Part of a small language model's weights: biases, untied embeddings.
Each number is 50 + 12 x the weight over its row's rms, rounded and kept within 0 to 99. Layers, rows and columns count from 0. The size before them is the row's rms in percent of the matrix's.

# q: layer 6 attention query, 128x128, rms 0.138, rows 0-24, columns 64-127
# k: layer 6 attention key, 128x128, rms 0.135, rows 0-23, columns 64-127
q0 050:32 42 51 46 50 60 63 49 27 47 55 39 55 55 50 47 68 24 60 52 53 35 47 31 62 39 66 60 41 75 49 41 57 74 59 48 57 61 36 61 48 49 56 70 42 51 35 45 25 49 38 59 57 53 54 45 66 63 42 56 62 62 39 41
k0 053:37 59 64 40 62 49 48 41 71 43 34 61 66 41 40 51 49 71 49 41 50 54 52 53 40 60 26 25 53 54 61 50 55 27 59 36 42 41 51 57 39 49 37 34 39 74 59 55 53 38 49 51 58 14 65 36 51 46 69 59 45 51 50 34
q1 053:45 57 61 57 52 42 52 51 57 59 49 67 44 36 57 66 33 30 30 59 48 61 58 54 42 51 46 52 33 36 49 51 50 42 59 75 63 41 81 53 51 59 48 57 22 60 36 43 74 48 62 31 65 45 35 61 42 51 61 48 21 38 47 59
k1 063:61 42 55 48 60 58 49 48 46 62 29 58 59 51 48 42 60 61 56 41 56 60 39 66 64 56 71 26 53 57 77 54 49 40 50 54 49 42 38 49 36 55 58 46 53 38 49 49 45 51 25 59 43 27 57 22 50 35 39 62 82 53 44 38
q2 123:51 42 60 50 46 53 63 50 51 48 39 29 56 46 73 29 44 51 56 62 43 45 41 48 58 67 49 49 41 61 83 60 60 62 53 59 29 51 40 76 65 41 73 53 56 40 52 45 59 46 49 69 67 39 51 37 60 21 39 41 70 68 46 43
k2 091:76 49 49 39 55 47 41 63 56 32 45 55 56 49 50 31 54 56 34 54 66 69 40 73 58 57 69 54 56 43 64 33 57 46 57 49 49 44 26 35 32 52 59 61 44 48 61 21 39 46 42 43 65 34 60 51 62 47 24 39 43 53 45 47
q3 101:46 23 49 39 43 54 42 61 48 41 27 54 54 55 57 39 50 41 62 57 51 76 46 44 61 55 61 42 57 51 66 29 41 30 81 55 48 61 56 55 42 33 70 63 55 47 42 41 46 57 60 49 62 34 47 38 49 33 38 49 41 49 61 44
k3 114:39 36 51 38 44 62 37 33 24 40 52 34 43 51 47 44 44 38 62 56 39 48 56 34 42 40 63 49 45 56 56 53 53 46 53 45 64 59 49 57 37 28 35 49 40 67 42 43 72 51 54 60 51 40 50 50 53 59 51 61 45 34 65 38
q4 057:57 43 48 47 62 55 43 64 20 36 31 50 37 53 62 64 32 56 49 51 57 40 36 45 51 34 47 58 58 31 65 39 35 55 40 70 34 40 42 62 56 43 33 54 55 64 49 46 64 44 51 66 61 49 43 61 70 37 46 43 48 69 76 45
k4 055:36 64 45 36 45 45 54 52 65 71 74 42 57 67 47 46 30 65 39 58 41 70 57 54 46 43 33 43 51 61 29 62 48 46 35 53 62 61 55 44 55 44 59 56 62 40 70 57 58 70 67 47 44 61 58 48 64 35 34 58 59 36 53 52
q5 097:62 72 45 54 48 52 36 47 38 55 63 60 35 43 46 65 63 59 33 28 44 65 48 50 41 38 67 52 59 41 41 31 65 69 68 60 49 55 68 33 39 40 24 47 44 37 65 58 53 56 50 58 44 63 39 69 46 56 60 46 31 29 49 48
k5 092:47 37 24 60 59 76 38 60 58 51 60 49 38 51 29 48 44 46 59 64 55 51 42 38 53 46 40 58 44 53 25 62 45 35 29 52 42 49 56 44 56 36 59 54 38 52 37 57 68 66 56 34 57 44 22 54 56 55 41 49 42 52 43 73
q6 067:47 55 39 69 55 60 27 67 47 59 47 79 35 41 44 71 48 57 45 44 66 51 55 56 40 52 47 35 42 69 66 41 43 42 55 53 31 34 72 22 31 65 49 34 47 45 40 53 56 53 56 42 60 42 51 59 66 53 56 51 45 47 64 61
k6 107:48 48 47 56 47 49 56 37 46 40 70 25 55 43 58 53 63 32 69 54 64 46 45 36 58 47 43 79 45 50 41 57 51 60 61 63 46 55 55 61 66 26 49 50 62 58 42 73 72 65 49 51 46 63 21 52 38 56 61 51 55 37 56 60
q7 131:38 74 51 59 43 61 50 39 52 48 51 58 48 57 56 56 44 52 62 66 41 52 51 48 45 22 87 57 55 47 41 59 22 44 39 36 70 42 67 52 53 63 46 51 35 60 50 54 42 60 52 55 25 65 42 60 47 73 49 44 63 63 51 28
k7 097:28 48 56 41 59 50 48 40 58 48 58 60 50 47 55 45 40 54 61 53 48 45 36 31 56 51 78 56 55 54 48 58 36 48 55 47 54 45 58 48 59 65 60 75 70 51 51 65 50 52 45 63 43 53 45 37 44 48 39 40 47 46 63 55
q8 121:63 36 38 33 61 39 41 55 60 54 39 41 51 48 46 51 42 50 67 60 39 57 57 54 48 35 33 51 29 60 58 60 48 34 36 66 65 42 55 42 40 49 46 36 57 46 47 56 68 63 70 39 75 54 37 71 73 74 37 41 48 36 50 39
k8 118:63 58 43 25 58 45 56 57 64 59 44 51 59 56 46 55 12 74 56 51 43 40 55 59 42 32 42 48 40 58 43 59 53 39 46 70 45 50 53 56 45 60 34 40 38 60 41 35 52 59 63 33 60 55 50 59 46 67 31 56 50 37 63 47
q9 118:54 57 50 64 34 61 49 26 57 40 53 62 68 41 42 37 44 71 54 39 55 56 35 57 44 46 52 49 39 45 51 31 53 62 47 59 66 73 40 58 47 42 39 49 57 38 63 59 56 68 63 54 47 41 46 62 46 27 72 49 55 41 31 44
k9 111:55 58 51 43 36 54 73 56 54 45 51 67 55 55 31 48 56 71 47 36 46 56 42 67 64 51 38 47 52 48 38 23 69 67 45 51 54 54 35 45 42 56 29 54 61 69 69 45 63 67 57 64 48 27 41 60 34 63 52 56 78 40 37 45
q10 114:49 69 45 59 47 56 43 54 44 69 55 41 44 26 62 58 58 54 51 43 51 54 56 23 28 30 29 64 61 57 48 50 62 38 66 63 19 40 31 60 44 70 53 41 64 37 82 65 44 55 67 60 55 70 50 48 45 49 55 46 61 57 44 53
k10 113:76 56 62 85 58 32 57 37 28 47 52 57 46 41 46 53 55 59 35 56 49 51 39 47 31 38 19 58 58 66 32 52 30 38 48 65 52 55 43 48 28 60 51 38 29 48 62 61 61 64 61 57 60 47 48 42 51 56 73 27 59 40 38 77
q11 117:62 48 40 52 69 63 37 59 66 73 47 41 60 58 42 66 52 41 50 64 45 53 36 42 57 66 51 48 58 54 62 60 59 34 55 45 37 71 31 58 48 32 56 50 59 46 51 48 57 60 42 64 31 55 28 47 71 35 66 57 69 25 53 30
k11 117:67 55 60 60 56 38 44 49 57 55 55 61 29 49 24 29 68 47 59 55 26 39 53 47 53 68 51 65 42 65 75 48 57 56 43 49 65 63 40 62 54 65 41 41 67 42 40 36 53 49 39 50 35 53 43 32 68 51 40 62 36 41 64 51
q12 119:62 57 55 66 59 43 39 48 70 50 51 50 33 73 50 65 48 69 46 31 60 41 52 59 40 57 33 40 50 42 41 51 57 52 50 37 35 25 24 65 41 54 61 41 46 54 52 29 78 44 55 29 59 51 41 44 53 62 56 49 37 34 50 61
k12 114:72 76 49 72 39 40 38 70 57 52 46 58 42 57 38 59 49 64 59 55 60 49 62 52 53 51 57 51 40 40 45 52 67 47 55 49 42 23 48 65 42 43 36 59 45 22 50 34 44 37 53 10 20 58 34 40 43 61 58 58 46 50 48 68
q13 117:57 36 40 42 52 51 50 53 43 55 68 37 53 47 54 34 59 59 37 41 61 60 49 46 58 48 44 30 68 40 31 63 46 50 46 21 77 60 60 46 45 59 48 54 63 46 53 42 47 63 45 45 64 58 46 40 50 44 56 48 61 47 38 38
k13 110:62 59 24 46 56 52 52 43 49 50 50 46 58 44 23 25 52 60 32 59 53 59 56 43 60 39 47 37 52 50 47 47 69 42 35 50 57 30 72 55 34 40 53 63 59 51 49 39 51 72 35 46 49 72 60 43 44 46 52 59 54 56 39 49
q14 125:49 51 43 58 42 27 57 58 57 63 51 47 88 58 63 48 64 50 42 64 48 53 74 35 46 48 43 43 76 31 62 39 49 42 42 67 40 34 64 78 63 54 85 38 75 56 74 49 49 33 46 60 37 36 47 46 37 55 54 48 51 28 49 57
k14 114:69 46 44 54 50 41 52 55 59 47 48 26 54 39 48 57 64 74 38 71 32 40 72 47 71 58 49 55 51 42 82 48 45 46 34 60 57 54 67 57 58 31 44 49 67 50 64 53 68 58 55 55 56 44 67 42 67 56 59 44 45 44 31 48
q15 113:45 39 42 56 60 47 44 80 36 35 67 39 55 38 53 67 45 33 39 45 49 43 64 64 48 81 55 59 51 35 73 55 27 48 17 69 57 42 61 62 31 42 43 34 43 65 42 55 46 68 47 48 50 60 57 49 57 67 48 55 49 42 57 46
k15 108:72 53 62 58 60 48 45 61 69 48 48 61 46 36 46 65 47 48 70 54 35 57 61 59 38 55 32 64 47 58 42 64 51 66 46 52 38 30 47 28 66 41 40 45 53 60 44 65 53 34 59 44 32 66 46 64 71 54 48 39 43 16 43 58
q16 115:39 62 59 53 44 43 49 45 53 51 57 41 42 37 71 22 29 73 45 51 49 45 50 43 52 26 53 50 59 53 47 48 53 41 67 56 64 54 44 70 39 68 56 50 57 39 59 53 31 68 43 40 43 48 41 36 55 51 34 62 68 19 53 33
k16 107:52 62 63 61 41 48 40 39 63 44 49 17 42 36 56 17 53 57 38 48 43 52 68 55 55 42 65 51 47 65 40 41 52 29 59 56 56 34 58 55 43 28 65 63 57 49 58 46 46 68 43 36 54 37 41 46 54 65 44 39 58 32 56 49
q17 116:63 24 56 59 52 51 42 51 70 71 64 50 64 48 43 51 43 51 62 52 46 55 57 66 57 54 30 35 43 47 49 56 49 44 53 25 46 74 42 47 21 45 25 57 56 69 56 26 37 52 54 39 52 56 63 52 43 51 59 35 37 59 58 69
k17 113:30 57 58 55 39 44 45 45 59 46 49 52 74 60 43 55 53 57 82 67 41 68 48 41 42 54 36 29 29 75 56 60 57 58 50 48 64 49 40 45 23 57 62 57 58 54 43 49 53 33 45 49 45 79 47 42 36 42 50 48 55 63 40 39
q18 114:57 63 77 35 43 41 75 57 60 41 61 41 42 51 46 52 46 38 64 49 52 74 38 37 62 40 62 49 51 57 55 56 34 43 36 51 46 48 57 69 52 49 52 56 70 82 59 51 70 54 58 49 42 45 64 56 48 64 65 41 31 41 68 53
k18 112:59 50 69 26 62 37 64 52 72 34 52 71 40 56 53 58 43 58 53 47 46 48 51 41 63 50 35 56 32 39 59 51 43 54 42 67 42 40 51 49 71 46 68 72 78 52 52 57 63 44 44 40 49 41 64 44 37 49 56 37 23 41 75 51
q19 115:44 75 54 36 52 45 35 48 51 44 45 62 61 60 48 45 54 56 45 52 50 39 49 45 66 58 63 37 47 36 68 48 37 68 41 39 47 50 47 39 30 53 49 64 54 61 49 52 64 82 67 37 59 36 44 36 43 51 45 55 42 52 56 47
k19 117:51 60 49 41 53 59 21 40 53 61 50 57 52 44 50 49 36 56 53 56 66 33 46 50 56 68 77 27 77 39 69 44 45 58 45 54 49 42 36 38 63 42 59 41 40 58 57 63 42 66 63 42 47 43 49 38 43 41 72 54 48 42 41 40
q20 117:51 58 48 52 48 60 58 62 45 39 42 44 50 57 65 63 70 64 54 39 42 59 51 48 41 40 56 83 59 54 57 78 45 55 51 35 46 34 51 48 70 75 53 39 40 62 35 47 68 48 19 45 72 48 38 50 49 30 55 54 50 42 62 28
k20 116:66 43 63 56 68 38 66 45 28 51 51 48 67 43 53 52 25 57 52 50 60 67 51 52 59 57 59 64 47 51 52 49 55 66 32 54 47 43 53 50 38 44 73 66 56 44 32 57 62 41 54 51 63 50 37 67 38 39 99 51 46 60 67 37
q21 107:60 67 54 62 56 38 68 30 57 35 37 42 51 36 70 53 60 42 38 55 56 56 58 45 61 21 79 59 61 46 44 34 51 34 58 51 42 50 32 39 59 65 30 51 66 51 66 46 46 34 37 37 35 45 32 53 33 64 54 33 37 73 57 62
k21 107:57 69 46 41 65 47 66 47 45 63 52 45 50 55 66 55 53 42 34 38 59 52 72 45 44 53 47 66 45 36 58 59 39 32 59 75 50 62 39 36 52 47 45 51 36 65 77 37 62 51 28 57 41 27 57 60 44 63 51 45 18 66 49 45
q22 111:60 64 69 55 47 42 34 36 59 69 48 57 42 63 58 21 57 40 43 42 50 55 50 53 58 53 31 44 34 54 69 63 48 44 38 52 60 53 45 31 59 45 57 84 43 72 59 54 49 68 64 49 52 52 51 64 63 57 48 48 31 39 54 47
k22 108:57 59 52 47 47 47 30 38 57 56 44 67 49 45 63 42 46 47 40 42 55 62 78 50 33 57 63 45 50 70 36 52 49 67 51 55 65 33 44 32 67 51 65 55 60 72 45 37 65 53 81 60 49 53 30 62 39 42 51 24 46 51 47 56
q23 106:40 61 66 56 36 43 44 44 48 22 64 60 27 35 64 62 66 59 40 55 43 51 63 49 42 72 38 50 22 32 31 39 53 75 72 69 58 30 39 69 39 20 43 59 39 54 57 47 63 71 54 54 49 39 65 29 57 47 49 59 52 45 49 42
k23 108:52 61 50 60 52 37 16 44 46 39 56 50 33 49 79 51 65 40 51 55 39 39 34 35 50 50 65 27 35 50 24 56 46 72 44 51 49 42 49 40 51 51 45 67 38 61 72 59 66 65 58 36 44 46 58 28 57 33 48 60 52 32 49 58
q24 119:34 24 64 43 71 48 38 55 65 33 61 40 57 63 45 60 42 46 45 49 59 42 58 46 47 34 41 67 59 43 31 43 61 23 47 33 37 36 57 39 47 67 67 48 57 60 39 45 23 42 33 48 32 65 61 59 52 42 20 41 33 38 68 54